config.yaml
activation: "tanh_gelu"
norm: "layernorm"
norm_place: "pre"
norm_eps: 1e-05
rope_base: 10000.0
qk_norm: false
final_lr_fraction: 0.02
steps: 4303
dataset: "wikipedia_en"
Each number is 500 + 25 x the weight over its row's rms, rounded and kept within 0 to 999. Layers, rows and columns count from 0. Numbers have three digits each. The size before them is the row's rms in percent of the matrix's.

# down: layer 9 MLP down (transposed), 1536x384, rms 0.063, rows 844-890, columns 256-319
# up: layer 9 MLP up, 1536x384, rms 0.0785, rows 845-890, columns 256-319
down844 109:481467565512481493489476463532477513465520530474499410507514479465493507487483538512490478518506478527524494500516496520496515457491499493527505522510515548501510534503499507526482466498578488
up845 107:510506557544493509518532463503516489477467491475499511494529529484557465498516498541510520513475477475524492489504470526461482522494536511487504528472507539473476468492525518503480471445476549
down845 108:582469501455500514549456520488479476497526515521474498493531460517469486498516492490486462491510499522489500530499502485525456489542472481496486484525467507533479518477506503510499496520519439
up846 106:481497553464500488492538463464461515492451499524520473507485493518525525519483525521501517486521509486521449507523462516521498506538461471525514465452501523493502463482466510520481522526482468
down846 103:520517487512523516443480518501462504530489527434462533477566454470471464509522488542535529524534487457494524445482553472505483490506513530512505519513490524520445494484506473495517542483510522
up847 097:498499525464489515518533511495518492499479494496488506491557525511480536509546520520468465528484495465495512509463475483476517500530524492495505553509484467471522509469538498509476499487457521
down847 098:520527480513500509514515485480547535503519525509498472540533492544468494530468480472476505491491505537466463533510465485508518506480479535514490470475475525492516516488516516522492533520505502
up848 097:469560510513501540509525435470492543449495514490509501518478545486478470531481529501500517468450503502517520516520475481518502458495492456527526485490486504503475542488511496534507484477475480
down848 098:484492464492497483504453468477507502507491493490468531515472471516516531437513458550498519478519489523429548512480504479514492505476510480489483491478494457488545441524503483522478486462542495
up849 100:516475508491501516507477514469541523502506507524494458477519515499514469506497501519436541501476487484516481474539503465510483510485458519485485480534528505516525492484486501485516497492511499
down849 100:523483504494479475489479528527507486531476518515499493509517500500472543523488462470548465532496476496492493529527508511530532486541528457515469490474492493526510523488518502505536509501517513
up850 093:501482495507488487540527459538533518514488558478495488505505499528472519487489502494472537444489490495535476459537527462492471444501539507540519511516537510560556520476506469504507495508519506
down850 095:526491513487506511516535483438510559471519488522488482470481511484522500463505525491463478504501477500476520537529440495502543526507503488514479503491486482497492534492500495500511481467478500
up851 104:529473534498491477498536475470480551489479519493496492509476495523499474474486516504514409467518460496467590521549483503493512482520474491489548539482452487526525517518542472502519440512501512
down851 109:483459484526507476504471541503481457473511527482513507503537479510479521518482516508507491524505501508457473486508490508450498503493498546487521480528498533521487508500478544515515508488485491
up852 100:451500515510512460506505487530510504500508480506503476513475498488543532510497504507504533465486462511522441528516498556470502499506466510504528506520485503503525512519492525511490529494458494
down852 100:543527503467467479518494496493554505497487518554493471462488484562522473484485496521513477533522534507489501464458489493518507481466532492456515432529507454523494516504497483529495518492501508
up853 103:519518502524483499526453467533496493500526529508503473541461535508465519497514550489505513483545493491529472523524521523480503469469506536490529536483498489459507481496504502505480488522498516
down853 101:483508513485517479463506514470509514540470486508486488464542485488460507507513510518464480526461492499495496482518441521526508540554494490511531477554514519499493541513492489477450542518523511
up854 103:480510525530516484509543463486495487496513472517508489486480533457493504508510508483517449490481501486521471473455528514520483506512530500577496538536535489524499453462472485496535488483538497
down854 109:521517498547492483498475505529465477511507468533495487458554496501526462452531460525496485502496445516491496458483488514513484515521480500506487444462479513453504584537506522493551482501522511
up855 102:506486526489501457526506466471476475509474468463529532503505552521497489504492517533485493485510516481497492488478532532503518539515494511503515493509470495484484517521517487405476513465488477
down855 105:496540525515491498517559539456535474484499522510501555484496477454531566533520425529500510497479497494465489479531488497461499505519523492521473500491562490535497533499478510556458531489436488
up856 098:487516490453524467475474532471510494532481508492509488476500466445537511445484511487531522496555518481469476512480537505474449534510484495523510482469489475530495523527493489494472514492519499
down856 095:522517500477479544513541504547460498486516488508518475509511516537491514515490457546460473525462501522465526491492479444479502520462527481493521531464495499533455502479512508465465471485496538
up857 101:472504515514515504470491495491474539492532466493490524503551511525518489514482528542457488486520463495498497458467506490469525505487491489483469516508465516466512493523552512535517502519504520
down857 094:506488452479489497496473515481516462478495488496528485511467501448505515481547505469508517507500493504509491487493495463520478464497512469509514510498468454471481552481451488518474470488563523
up858 096:535518469491468528499551454489493485502458492534487501539499490456516512464526553491533484507501499498472501466470494490486515521477499516529524498520474487548532487493451483504466493492510528
down858 097:485526511485516492544492535520520523501491519488511463506505488465511482454538527482500491494535443519527485526506490486516504466523513532520469492513547537525512520533519469519560445483490494
up859 098:490489473484501476539486498495510511510459538491500514520494491506509539485523520489529492541520518513508494482510491493511491472528523479505485468528509484512456481486490528492477543487503550
down859 091:519511478490508518509467514471514490449544484534492483466481520498488465489506485534501467516477478465474497480500527541493507494476508528511478485467511522490516479474529481517469508533439492
up860 098:477479516445527473513517482535589500533531537491495483493508518486494433484455469503456517465475451502494526501461525524484541560512554499526484525534470510506515493521519535507530509523516526
down860 093:470518482521484505501488489454477527529504475528471513449567508508526521484513427507537490526539517495547502528488483481481468462508490464497504502494492493494517536484439542481505523486525501
up861 100:480540511553534508477463526524553474489486468487528490485507472494461519498462536538515490509507549519472472530472450541473501512475489502489513518506517488482513448506473503538460519478492506
down861 098:476533500481551530542533499506425517490476552517468508496501454539488523481535525463457462481507472487517475429499516497541473466518522481517488502504514513534522488461533507502482474492520501
up862 098:453520550542529485509462521477533473525488539476539480508500528537493499505500518507499485480479482487462507522545467484500470477497461504541485508492497490519490441526510495507496510534482516
down862 097:515494503497492484515497508485523545451498533512535502499525526505479514464488477457510495548515490528523551532484492481488531514494527518427520514503463511526509504482495502564456457455542506
up863 103:456494531537493459532502507512512486550511477541521480545462481495484478518527525465514487481548503489505512543499447557482497490503493421450536479480466550478488513452493447515523494441545515
down863 104:479547513490511467471501507492503525533485508487512482486488505497467502510473536489507524511522538499503507540565485519533514536533516503482529495526503522484505416492498509500485517541473489
up864 101:460520512462472508465514500476510481505520478488501499524482507454557543534451510505470466503484531496507491467502486484535491487522515503491536463520487509496492523502523504508485522506462475
down864 097:499504487548465471511514440493530486543500506501504466456493509497520482505553501492554481527494476532450463521481487513460515500485496514472475528475483485499520471490467514501481513518500479
up865 101:447515506448504528515532486503502530456502517486531475518514505512515517444502543498479557444484535506526480507422490489503451518476509509524528486494548476493538417505533479518477500487520510
down865 100:500478475511538527499498509570492487524462528474522483508502486531506501495487510474508575491519533532499516509501500544452490528552503501491500520545508470475487551476515479495503504465476527
up866 100:477464514510525502457556495477514492502473532522465536480473485474537536548486491516532459484496534569482510460477488475529503522515509484530514521547542515445529514498500509505507486504498478
down866 098:497540474467513500528532477540514516535473483502495495491512489472502521480460522475480491546468492528462483521501497499492489512505479447513475500511490493479518523476532508531484541478486507
up867 102:503494483481521461544529493535507498490503482470464535459503508513494506500511495509496590544486472494508521459509530506522499500502510488475551517464483543502508515507503466523458523500497477
down867 104:495447497476496491531531525499492490527497492542481476505500496495510504498523519495482455495460536499478489511492474499486510473505467515530463466491502518468492517497516493518535484547509539
up868 102:495488510560472497520517484523486488478497518498535440481489496457514484504520488451486502485511470517509483471448495483540483508494538532513506483504453487520465505498490486511488494522477509
down868 105:509538542458515484521476473441517525474500485467521503495495525483506483505508493496514495503496467481490533459512513512525495498480484501525509521507487530544499535546494513497499461494518518
up869 099:527473537505509474461524523527512478486505511544512514508475478513533475529451529493489479511536510473478500457555542476484497496473506508510500463469520554454522494461500487524524543528506568
down869 102:497483435527510523522541525463482492504528469527511464529516520495537504508526493520507491493491492527503512501492484516543515502505481462457546492520462491509478485526501501441513527499488503
up870 100:501511522485523569515498515505502518510497484489520512533474515478514514517459483511463512470491452493513529510503483487439522517514516498493535554466521473505538490493498483490506515502459477
down870 099:484524497462482467460512539500515479519507471495535474482523491506481480464523530505492511474441530545510508475514518488534532502495479486502500509519480496462463538503534551494474491480544504
up871 102:497500468496469497482527469522459461470456500487490515535516540542491527474471493475499479504532501530507453490419511511486497500490486504565520501520528488527491437524448476498508510486478517
down871 108:495453485474503519503531495447497495513504459468478441477536457466502499499516505500525447479503481495527536511513511507526495491459511492488499499527499506494529519510504458554546510489526544
up872 098:514499515493445514446490441499510524495491479519512499461518487497522489510525502495488550488560499479462485449524505490475507500527522488531503512519552492485472477538527485505476515510499458
down872 098:488578500534529471527495547504516528474530534475490527506495539512487501515481505556471517484491522508502518564516528504494494491512524514499514504514461473491481528511474475491490496526475508
up873 098:497496507515510443537492533504553510518491526506516461495521476504483436491477518497476497502478552479506489481525498507449519485557438468510517500472535538506533484535514506528477509504492558
down873 100:517478513511475523507505513469501514513516489469496510485474504523502499528516502461514477503548466499478532518477484472497479502488532507506483516478485446472540450522472510514529470517512497
up874 105:496445525502468533473495483503482476523496494513499519536508495542492532480474512496490472519492483507479466508504516514463502490521476524541506471522480505534476524515510503534476505491453526
down874 101:514498505510535462527489518456484493518521500479538537475488507494504518528508458482511511499493505493515479505480488512508524490501519509485483463467560505454533480493529491489505497503479516
up875 100:498529521499539472521496456524520466496463494490486500510526498485458527508533492474486511472509460523498509472504495545430518537501509518506498507497506523507495510474465467473502502534459512
down875 093:525524466510479491471502512479478514499496534532482517494524515512476541456480509512508444502473496498465515519517487475519484518508460496483520490523524491484511500515533522522464556498533488
up876 111:488524506478525499555484517518482489530489531507501467510493507508463554528511522487478480483482511512555505506519485483490449509532487534540492517525452508516466525510494486449464494559523487
down876 107:473493500491483493508453482482474485436525502541529535518483504471481497497474470457470515508495541481469488445517506506531526507478524521533548487520497506525517480511515475492528471482494485
up877 100:552500467505501482470504508488481491487485476482526460536502519535538486474486485532490502489498520437503482548493495525521486530517554489475541462477500510475486498491537493499505449510495570
down877 102:481479507485473503483497511551485461546494520512456565496524482532467512472463522517472523481492463500480481478523486478520490471524492527486478507553480528530498511489531488527475493561455475
up878 098:519536559486577478495497500518439511540502513495507499518475492453474521485521465538528497469455535527523469520530509524519492497535545482504521489504532510533491524487520531454499465472496496
down878 099:519482487544505494531537489503535526508468468487508496512539512495518473521496523510497498470473472499486546493510522477505517481514485490483481444528487509497533446477496461482544487479484521
up879 103:482519506512466491482500500532472500469542510461519494467511549499455517536470497507552514507476496502505510476526478534522493484477509471509496472512503508499471511522498507521474458476508483
down879 103:489465485522487495440544538521515481506511480512526523478516496457519524468495503474458502465528520473476490457481525502478533466542480545506520464486453515488480479496511487517495529548500520
up880 102:532503456476497444456511495537487441502490528486493497447488507485512445488578550441506505509518495514552468465523490488476482530446497475530484500490496521492467462483493473519487505499465516
down880 107:531501504530474460522518514489500531522511461523542526480517512483499509514492525477497511499497494471462502473484492527506519532531518537524504487472477473502507537496480514485543509502525433
up881 101:476503516470517493456500519492492475519507485470543505500518516500520495517488532485515519507472510462526452486495516491530488529507489500500544493539513480499528502492477470530513493511505496
down881 098:487509498484472498523468493489463518479487497559472463484463512472494505540500494534481547515550506516477506482518526516478478491516504473505516500492476499509496528544479484495506490493479511
up882 099:537495481484533501476503476506486493513541494516509483493518508487509520472502521519498462494475452525497508478495475514501433464488491485517521491540487504522510484517521475488458489521486452
down882 099:503500501491510494523528476477486501533488488489487538476512482506475521513523480443470578512509526468524489514512542509505519502477472486476508522501494517489513478512506519505484508510502451
up883 100:516517488482510480513479497545499519508518498477502532478537460521495509500509512495447496516510485464470456500515474469522501503534521505550505458472497553503499502474483574513526540493533493
down883 102:515507479522508519465543487477510520445539501524484496495479502478474521481546508488468541520460514559526538487521523487516513545513528464476517501521530453474492470526489501528483504509521503
up884 105:529507495524536498494528495483505472527485494487517520492501476484513469476468515461489446487515468483504500495524500515514469509526555467524490455507456503477467511484491529497512522483459496
down884 100:522535524494492497505512512537509490491448512532421464566480499523521482516498469505515552481513458455463523504503482510493476500502453488503462516502508539546477458497537468496500465517475526
up885 102:505479452497512498519457483449486493508470481497478500548477513488525496513500504532468522496496476495484479488463519524484529501491495464484472527501519446547507540473484468495508540510483530
down885 101:513527517521457481487507497535494502502492534493501508507511507510452498489509526523501531529492524467497508467572526481510561502512566489504535495516479532480502504519495513458477486503489535
up886 109:474491517506524514499530471483490494475515503529533493511463484472503532542550550503529492507464523529477485509479483507471480451528517467470493514538515484559515469524484525471479484495498517
down886 104:472449477483500531505493505524446492504502508510466494403499542490536469505527479466527550513480514509495518526516515503483497488528464493527503501478482518493522538489508518499485489501450523
up887 095:476473486485506518507510529489498516503503540490524453501503485482497505496509481470447495490496486496540517487525501473477552526468489498516508465456505535523494501466489472506476493483525460
down887 092:519507490520511523503499461502506482509490478508477556498497526514522486469509467504537486495527488521489511521462482457545478475493491505519461518527488477487487474506499509524531532519491559
up888 091:479538480480545531500488488519488526501529512476488498469520525505528443527469492518542479523510491450484484497504472524492527524505494490511493478504553469532502487461471510507478484524492476
down888 099:487493542486462484479486491496550470530506469484471487519522487487530510482513497512512494499469503503522500465498522501499469492486509515491504485485448514499528490533507490482491507481471522
up889 090:472556497493536488538516489518505504499539435499490490533494523505476535482499493477505490506523466470460514494498471502488503446507529523518534508521522500549505518528513511536447490527495501
down889 093:510466529497503522534505548516517475529512524484501500507462508476483505526481485476462468524467485490565481478463506499506481521524497471507473507466504453497469482528516453467507468507526485
up890 101:512439480501530518469512535521568535492476500460528493454524474524506508449544493504467493506476515530527468540519545488485502492450477490536509490487496487486490478540505516473513545489495509
down890 102:486524523537482472498473517521503451522510508501483478485522484480522473506460507531476453506469497481494527517479488475461520479522503522500527501536464505497525433469498531520482532486501499